Each number is 50 + 12 x the weight over the matrix's rms, rounded and kept within 0 to 99. Layers, rows and columns count from 0.

# gate: layer 5 MLP gate, 1024x256, rms 0.107, rows 198-214, columns 0-63
# up: layer 5 MLP up, 1024x256, rms 0.113, rows 198-213, columns 0-63
# down: layer 5 MLP down (transposed), 1024x256, rms 0.0945, rows 198-213, columns 0-63
gate198:35 37 61 48 51 51 76 65 57 47 53 50 51 42 39 50 39 44 54 52 49 61 51 55 53 49 39 50 43 49 70 61 39 47 67 37 31 59 57 47 51 30 47 44 43 58 50 55 74 40 36 51 38 38 61 52 60 48 51 28 29 36 54 56
up198:55 33 68 70 41 77 57 69 35 44 36 39 46 40 52 40 62 72 59 50 69 50 47 63 38 41 57 71 78 24 63 61 45 57 49 62 50 54 36 60 40 49 38 62 40 33 65 70 48 49 46 46 52 59 47 50 44 51 32 68 38 50 47 62
down198:60 48 34 76 37 37 41 47 49 48 78 58 50 39 45 39 59 62 71 69 53 42 37 28 49 49 53 54 57 73 43 50 42 29 63 71 48 41 58 48 48 59 47 63 65 81 42 62 45 52 62 71 48 52 50 62 43 54 64 48 43 61 68 61
gate199:49 44 49 42 58 53 61 65 55 44 54 33 52 72 41 51 26 47 53 62 43 39 47 42 67 57 52 58 52 54 67 44 59 49 84 50 45 49 49 62 49 53 65 67 60 45 56 57 60 49 68 45 38 49 48 48 48 36 51 51 39 63 72 39
up199:52 35 37 40 76 45 39 44 48 58 44 55 28 31 53 20 51 65 35 21 40 39 52 62 49 48 58 51 47 61 51 34 45 56 46 61 43 35 34 44 41 43 62 41 45 56 68 52 67 54 32 61 43 45 56 45 54 31 62 44 53 30 52 27
down199:64 59 53 45 48 45 44 55 58 24 52 50 45 50 60 56 69 23 73 60 51 81 66 39 54 52 44 40 61 48 61 62 69 57 61 50 42 64 61 57 62 44 52 58 32 61 57 30 41 40 46 72 65 63 55 61 45 47 29 37 12 64 45 40
gate200:55 40 34 64 52 51 56 30 43 46 36 37 63 52 54 60 44 47 52 55 50 51 60 41 55 49 62 47 60 67 47 33 47 57 65 47 20 42 39 47 29 51 51 52 51 56 42 60 58 51 65 52 57 36 40 48 46 73 51 25 37 44 55 65
up200:55 70 62 58 54 33 51 52 67 51 54 69 47 48 59 38 45 57 64 65 50 57 31 64 56 26 56 42 41 59 75 33 54 48 32 53 72 51 45 71 55 51 53 85 43 50 49 53 55 50 43 31 82 45 57 47 70 63 65 64 56 48 33 50
down200:38 39 48 52 53 63 51 51 45 48 54 45 51 41 51 55 38 60 49 55 49 61 53 57 56 42 33 43 82 43 51 31 50 49 36 48 25 41 61 42 57 48 43 49 58 68 51 34 50 58 80 53 40 52 47 69 40 56 46 41 52 64 19 53
gate201:57 42 22 26 66 37 55 72 35 80 43 42 63 62 52 36 51 46 50 34 74 48 51 41 69 42 36 44 50 46 76 61 38 40 41 54 51 62 65 33 41 61 67 55 30 47 24 52 50 47 42 37 47 62 33 38 32 48 28 59 71 63 31 39
up201:52 41 44 31 31 42 53 63 44 72 69 50 78 45 49 28 42 38 53 46 38 45 58 32 51 47 36 56 53 52 60 76 66 43 41 41 57 64 20 41 50 67 62 57 25 43 66 52 50 55 65 45 46 68 43 41 53 58 52 60 49 41 57 59
down201:45 69 44 42 42 56 47 50 50 44 60 61 54 44 50 39 50 76 39 56 50 49 47 61 45 35 55 47 45 62 80 53 46 41 34 17 57 30 57 48 36 45 48 53 22 58 55 48 51 50 39 76 64 71 48 46 40 46 51 57 44 95 42 52
gate202:56 53 61 39 39 52 50 30 52 52 55 58 49 32 52 39 61 64 66 49 66 52 30 67 54 41 56 54 52 52 55 55 46 48 49 53 59 72 45 20 69 66 50 51 56 69 36 48 40 61 37 42 63 51 51 57 56 71 51 51 54 48 57 48
up202:48 59 35 71 46 59 51 60 47 73 70 52 47 29 40 50 44 59 60 55 52 27 43 47 35 46 70 40 60 60 57 44 55 66 46 66 51 39 44 64 53 43 52 35 39 61 51 57 58 50 54 44 63 39 36 81 59 47 50 46 52 65 47 59
down202:55 57 57 58 62 36 40 62 50 25 46 47 36 71 42 57 60 35 41 48 63 58 59 40 39 55 40 27 45 45 57 62 48 58 67 57 40 40 49 42 43 64 77 46 50 29 50 50 55 53 50 36 49 47 56 52 50 65 22 42 38 64 64 67
gate203:28 29 46 49 78 32 52 30 53 70 50 72 59 42 45 42 49 35 52 46 46 45 54 50 36 54 32 44 41 62 44 36 42 49 47 84 60 54 43 59 70 43 48 33 77 60 59 54 60 64 42 57 40 72 54 38 55 46 68 67 26 16 47 55
up203:52 56 51 41 36 38 29 60 42 40 45 71 69 51 72 60 44 55 42 51 52 71 63 43 55 20 48 64 48 57 36 33 65 61 34 49 56 44 42 38 53 56 53 46 62 41 50 58 37 54 58 67 53 43 58 84 46 69 66 57 35 33 55 57
down203:50 62 66 51 39 46 39 22 70 54 37 51 62 45 40 58 59 42 57 54 45 29 58 59 48 58 64 56 52 58 38 80 65 53 55 29 66 32 48 38 50 40 30 51 28 62 69 25 44 44 48 32 59 45 80 64 48 61 49 46 33 35 51 62
gate204:65 62 53 52 48 29 43 31 57 66 44 51 61 48 45 49 63 40 29 68 53 70 43 49 39 54 45 43 47 42 58 32 56 55 29 48 36 53 49 66 57 52 51 50 51 50 43 57 52 45 47 47 43 55 45 28 58 50 63 34 55 25 54 62
up204:37 53 57 48 51 60 48 64 57 37 34 64 60 63 73 62 36 60 73 31 34 55 58 53 53 37 51 59 60 25 64 45 55 41 71 52 54 61 39 43 30 72 40 22 59 18 64 23 46 63 56 48 90 39 49 73 34 55 41 50 47 90 46 47
down204:93 75 57 49 43 35 52 52 43 69 55 32 50 48 12 41 61 35 34 67 55 69 58 59 41 64 32 69 50 61 54 39 56 63 26 41 41 33 61 44 56 35 61 55 54 74 50 60 62 38 70 50 18 47 42 40 51 45 67 43 47 09 49 77
gate205:57 46 50 61 61 33 61 56 39 49 52 42 62 42 37 59 48 43 31 51 65 55 32 58 58 43 34 38 34 40 44 59 31 49 47 49 36 70 44 58 55 36 43 58 42 24 39 63 40 50 37 19 44 52 58 51 43 36 36 43 67 67 40 43
up205:50 66 58 64 66 50 50 64 46 52 55 39 31 63 57 24 48 32 56 53 55 41 79 46 65 45 35 46 57 58 34 41 57 56 63 65 48 52 48 74 39 63 65 54 38 46 59 62 42 47 40 66 56 51 73 48 30 39 30 20 58 51 56 40
down205:55 55 50 40 63 46 34 53 40 57 36 42 33 22 47 75 37 64 40 30 45 55 45 42 41 49 64 58 51 53 31 64 65 59 44 44 56 44 64 17 54 19 58 59 86 37 34 52 51 53 54 61 47 56 63 51 70 58 61 80 36 69 65 66
gate206:59 62 63 57 61 60 71 40 48 63 57 12 57 46 65 53 68 49 62 42 49 59 31 63 55 50 43 57 51 41 18 51 43 52 52 60 63 29 80 41 56 59 30 42 29 62 25 69 57 46 34 25 77 55 53 61 59 32 43 58 51 52 48 53
up206:46 28 48 50 61 58 47 60 51 28 46 47 58 36 45 33 52 53 53 42 23 47 53 47 63 58 46 49 55 76 48 41 73 39 30 50 53 54 68 53 40 46 23 66 75 54 56 64 52 54 59 30 38 59 62 54 41 42 34 70 35 64 44 44
down206:45 55 43 65 37 60 54 47 33 56 45 47 37 53 45 51 57 48 60 50 40 51 67 48 33 72 61 46 41 56 36 38 39 54 59 50 47 71 26 53 49 56 52 48 36 79 59 39 39 49 62 44 54 52 57 43 56 61 44 54 43 54 40 60
gate207:44 35 41 57 61 63 55 68 50 51 49 51 52 69 44 41 35 66 49 44 56 57 39 56 41 54 49 74 46 52 55 78 61 52 68 60 46 46 34 33 52 59 55 61 43 58 40 27 57 64 38 34 75 53 79 58 50 32 52 46 80 14 46 32
up207:51 42 71 55 51 46 57 60 47 56 43 39 56 53 55 50 61 54 44 37 37 41 63 56 54 42 54 46 62 48 61 63 50 64 68 62 59 38 50 46 54 71 46 31 51 59 43 38 73 60 69 59 56 28 77 33 43 58 45 46 61 39 49 39
down207:27 47 73 47 43 60 55 36 46 42 37 54 42 54 39 42 46 55 58 58 62 61 36 49 57 34 48 44 53 69 57 42 49 55 47 43 43 47 47 34 47 52 53 49 56 49 32 47 50 48 38 54 62 77 55 55 66 42 52 61 67 53 55 27
gate208:38 69 68 50 56 64 43 51 50 52 46 50 52 54 55 44 41 26 66 37 56 60 65 46 56 49 59 44 51 45 42 35 45 35 53 23 40 52 39 45 61 67 49 45 68 52 64 36 69 51 35 41 54 69 55 66 59 54 34 66 37 29 54 32
up208:37 54 48 40 53 46 44 59 64 27 53 56 40 55 55 42 43 56 31 45 39 55 55 24 44 48 63 42 51 40 57 75 35 59 47 70 73 70 23 41 43 40 44 54 46 09 33 29 74 40 31 44 87 66 27 52 45 51 48 44 36 52 48 43
down208:46 50 45 46 88 58 64 61 52 51 62 33 53 53 53 52 43 41 26 57 56 64 38 45 68 50 32 45 33 51 67 55 33 53 28 63 36 57 45 90 63 49 46 57 41 41 40 73 51 45 37 65 35 55 34 56 20 26 63 46 54 52 47 40
gate209:41 45 48 47 47 54 72 50 66 66 57 65 51 31 63 25 56 51 35 50 53 55 69 27 33 60 56 59 38 72 56 46 46 58 42 36 42 70 54 55 51 46 37 37 66 71 60 65 52 48 40 66 42 71 55 62 45 59 61 24 36 39 58 37
up209:67 58 17 37 48 43 43 48 41 38 45 68 64 68 77 39 58 44 47 45 47 61 55 50 56 48 71 46 42 47 39 54 23 56 48 58 43 45 42 51 76 46 44 49 62 35 61 56 37 48 50 50 68 65 36 55 76 32 53 32 13 47 49 27
down209:52 52 55 29 67 39 58 62 62 70 42 77 41 61 25 57 32 58 52 28 44 65 45 52 29 54 65 59 51 45 60 57 35 37 33 53 31 55 32 40 41 39 43 31 43 70 51 28 73 53 38 56 35 31 28 20 49 53 52 50 47 53 66 54
gate210:33 56 35 54 47 61 61 28 45 28 45 34 38 60 61 50 56 37 45 51 42 37 61 31 64 55 71 61 75 16 76 55 46 70 48 46 30 59 42 39 56 57 46 50 31 36 58 75 51 61 41 52 57 56 34 58 42 51 40 60 52 26 55 48
up210:35 63 23 63 73 45 33 53 44 33 67 74 44 47 61 69 44 58 52 45 39 35 51 61 50 50 62 56 49 51 54 42 48 58 47 52 34 23 30 60 44 68 74 50 40 34 31 43 58 45 69 60 44 53 58 55 53 58 37 41 70 49 39 78
down210:46 61 50 61 50 44 65 51 51 60 72 47 69 41 65 30 65 58 49 50 52 50 55 60 70 45 50 52 46 50 35 44 65 28 49 67 51 58 80 61 28 66 48 47 67 49 40 41 52 58 55 62 67 36 56 48 49 48 44 36 43 70 45 25
gate211:24 47 51 34 45 50 46 42 51 67 59 69 55 49 42 59 43 55 49 64 33 47 46 45 34 51 32 54 59 42 46 49 44 45 61 32 43 32 60 47 43 53 53 45 53 58 16 51 44 37 44 57 65 42 37 62 25 49 62 53 61 47 65 68
up211:37 54 43 57 47 46 49 73 51 60 35 69 38 52 62 65 59 52 65 42 39 73 54 35 45 17 50 63 57 30 47 65 53 43 31 46 35 36 56 61 37 44 58 67 63 39 56 52 52 33 44 61 44 63 49 64 28 44 44 47 49 66 35 38
down211:49 39 48 48 68 75 45 29 30 48 44 22 50 45 31 39 52 40 45 57 53 53 44 45 59 50 31 43 39 57 43 57 41 28 51 47 35 58 44 55 56 67 41 44 44 59 23 52 47 59 47 46 53 52 59 37 60 31 58 29 57 82 51 60
gate212:15 34 41 33 46 43 68 44 59 53 29 54 60 29 48 56 69 55 56 40 43 40 46 49 69 54 63 56 48 45 61 73 60 43 76 55 34 55 42 48 39 66 54 54 72 55 59 53 45 54 54 59 39 52 32 45 45 38 50 35 55 52 52 43
up212:48 64 52 67 59 52 47 51 45 50 49 63 58 39 40 47 64 43 64 78 45 64 50 53 60 64 56 53 55 36 70 29 60 63 44 42 32 38 33 58 49 56 75 43 44 53 47 39 56 45 53 33 63 51 59 60 17 71 46 42 48 41 31 43
down212:43 27 56 56 43 47 62 34 53 41 57 50 54 63 53 33 46 57 52 49 48 55 58 62 53 60 55 43 49 46 48 58 57 52 77 49 57 61 47 45 51 44 63 47 29 56 52 35 48 42 60 39 30 56 48 38 36 78 53 57 45 96 34 45
gate213:41 49 32 82 56 19 35 38 24 62 36 72 58 65 37 46 37 50 69 48 73 66 36 64 23 46 43 55 64 49 67 56 42 50 25 49 39 38 52 49 57 60 53 69 39 51 64 50 65 43 46 59 47 60 45 47 58 36 64 38 54 72 51 54
up213:70 37 51 66 56 55 54 41 65 57 52 40 63 54 52 46 54 48 52 47 55 38 69 70 43 38 70 79 29 48 49 57 56 68 44 63 54 33 57 42 62 47 63 34 35 65 57 57 48 67 71 59 47 37 36 26 46 60 56 55 29 78 37 64
down213:45 66 53 30 30 51 41 44 32 28 60 59 49 50 50 60 53 36 57 37 35 56 31 13 39 59 50 62 60 48 79 45 33 65 43 78 48 34 46 64 44 35 42 51 70 74 59 49 49 46 44 64 59 43 58 58 46 35 56 32 69 48 47 29
gate214:39 39 37 49 27 46 84 35 51 45 30 45 29 47 68 51 42 17 60 48 40 42 64 63 54 34 56 54 60 57 53 40 75 39 63 69 42 57 33 44 41 30 54 59 47 51 51 52 60 54 66 29 45 24 31 68 60 51 63 63 40 41 51 63